Part of a small language model's weights: RMSNorm before each block.
Each number is 200 + 20 x the weight over the matrix's rms, rounded and kept within 0 to 999. Layers, rows and columns count from 0.

# layer 23 attention value, 32x96, rms 0.381, rows 18-28, columns 32-63
195,228,194,200,214,218,150,210,202,214,220,213,199,187,200,177,258,177,195,212,180,189,175,219,171,183,198,183,179,176,204,198
184,219,196,203,170,209,186,193,189,162,163,225,214,197,222,176,253,173,201,193,185,203,208,213,191,166,170,198,196,202,164,220
212,215,216,183,193,211,176,236,195,198,179,213,199,221,169,220,199,209,204,174,191,214,214,213,219,221,173,189,259,200,217,224
190,198,208,187,181,218,188,201,181,175,229,227,206,190,187,206,204,201,194,178,190,178,212,205,141,176,207,159,231,238,241,138
179,184,230,185,198,188,200,209,187,218,170,176,178,181,218,205,194,142,188,184,183,186,169,193,223,217,196,208,209,181,207,224
210,173,197,212,212,171,199,201,229,208,171,211,194,196,187,218,185,199,197,209,186,195,180,187,173,188,243,180,204,225,188,207
207,201,217,182,197,210,155,224,168,207,190,199,213,189,214,209,199,221,205,178,215,206,209,192,189,192,173,213,173,201,225,195
213,182,185,183,222,228,220,199,205,220,225,209,154,193,199,214,177,188,205,205,184,243,211,214,220,203,197,213,187,198,209,186
190,216,216,198,176,205,252,225,207,227,201,202,193,197,192,209,187,179,194,227,202,168,191,181,159,221,206,188,204,223,181,193
178,203,199,241,263,196,186,179,205,201,197,194,218,200,208,202,205,171,189,185,203,223,201,208,202,178,206,213,153,175,215,171
176,165,221,165,241,182,169,189,197,222,229,213,181,204,196,248,219,174,191,178,186,205,204,239,156,192,208,185,206,191,244,225
# layer 23 attention output (transposed), 96x96, rms 0.449, rows 18-28,50-60,82-91, columns 32-63
190,221,185,197,184,139,238,208,169,205,168,204,229,239,177,212,154,207,200,178,201,197,205,184,201,220,223,175,212,196,176,222
180,206,222,183,181,163,190,244,226,212,204,215,176,215,231,164,169,188,190,227,204,184,172,208,140,231,199,203,222,245,225,213
204,197,186,193,178,184,188,219,215,194,242,207,200,220,169,188,197,202,231,162,199,189,216,211,241,177,186,161,178,222,196,207
211,214,234,166,205,225,171,192,176,182,207,171,185,213,192,209,220,192,177,219,204,194,206,196,208,207,233,167,171,232,214,214
210,197,168,231,230,201,253,184,160,188,204,182,224,231,215,197,182,175,195,205,199,201,178,186,197,184,187,175,243,187,223,214
212,195,223,160,204,206,217,205,201,187,192,208,161,158,204,190,181,212,196,176,158,251,230,185,178,192,220,224,199,181,189,191
200,204,186,193,182,183,236,212,160,176,235,163,230,225,199,181,209,189,189,212,213,218,211,201,193,169,205,195,202,184,219,206
189,212,176,221,186,206,203,191,216,214,207,174,185,182,199,234,211,183,216,207,173,230,211,172,213,210,181,189,221,169,194,157
213,188,186,197,223,218,232,166,165,217,169,209,212,191,205,238,151,202,172,180,220,228,212,205,201,218,221,228,226,193,178,209
189,214,208,215,224,231,222,207,197,189,182,215,178,205,199,169,219,220,181,197,176,203,205,203,173,212,191,196,200,199,214,208
190,212,187,217,212,208,186,161,240,202,218,203,206,245,203,183,225,198,196,180,189,205,186,181,200,176,200,128,188,205,219,211
172,215,181,198,185,150,242,211,171,206,167,202,235,254,177,210,163,205,205,177,195,198,211,182,203,232,227,173,214,196,176,221
183,203,226,179,174,146,192,248,220,201,207,223,181,209,223,156,165,182,184,237,212,192,168,203,139,229,188,202,221,248,216,208
216,195,184,197,177,183,191,224,215,197,253,208,200,222,177,189,203,196,233,157,196,194,219,209,247,175,184,160,172,222,203,209
217,212,228,163,209,224,170,192,167,186,208,170,189,214,191,206,214,198,173,230,204,189,209,194,201,203,225,170,158,232,211,213
217,200,168,235,238,191,258,174,159,187,201,174,239,224,211,199,178,169,184,209,212,202,171,187,204,177,188,174,249,183,214,214
210,194,222,164,203,206,219,216,203,187,196,216,160,162,206,189,186,205,203,170,147,254,245,174,184,194,216,224,193,186,183,186
201,203,184,190,178,184,237,207,158,177,242,161,236,218,195,182,207,196,190,215,218,221,214,200,192,166,198,192,204,182,217,202
196,218,179,222,172,208,202,193,227,221,204,179,181,178,204,230,214,179,235,203,166,222,216,169,218,202,184,186,227,169,188,150
215,187,179,199,224,213,223,166,162,222,165,204,215,192,210,236,150,201,171,178,225,234,210,203,202,212,222,229,223,191,178,209
193,219,210,212,228,236,229,204,203,184,176,215,175,195,198,160,219,222,178,197,168,202,200,208,173,211,186,190,206,206,215,205
198,215,189,214,217,201,192,161,241,201,215,202,210,242,205,188,234,201,194,190,183,211,179,185,204,185,200,131,187,209,225,210
195,213,189,185,192,163,223,201,183,206,172,203,226,219,176,202,173,209,197,182,201,189,205,191,204,211,222,182,211,191,195,221
181,199,212,193,184,179,191,237,218,204,204,218,181,206,216,170,175,186,199,213,207,195,176,206,152,221,191,209,218,235,214,212
212,198,190,198,180,184,193,222,203,203,234,207,200,223,182,192,206,196,225,162,203,193,212,207,227,174,193,181,183,212,196,208
196,200,218,175,206,222,179,191,182,185,207,187,193,204,197,208,212,202,196,216,194,191,206,197,197,211,214,173,177,226,212,203
193,195,180,218,224,197,234,182,169,192,194,187,229,221,204,200,187,179,202,207,200,208,178,188,205,189,191,178,228,190,206,212
205,190,213,163,201,202,209,217,201,192,193,212,163,170,197,197,189,207,201,178,166,240,215,188,185,196,225,213,190,196,192,192
205,207,194,196,189,191,221,215,172,188,229,174,228,215,201,180,203,189,192,204,211,212,214,199,198,175,200,198,198,186,218,202
216,211,187,214,192,195,206,194,212,213,209,175,181,188,209,227,198,189,201,206,178,223,209,182,211,205,182,188,214,174,198,170
201,188,190,199,222,207,221,178,179,219,175,210,206,189,199,233,157,207,185,188,215,230,206,201,200,214,206,222,215,193,179,205
182,210,203,216,223,221,216,199,205,189,174,208,182,199,194,173,217,209,188,201,174,204,206,200,177,201,196,203,198,204,206,202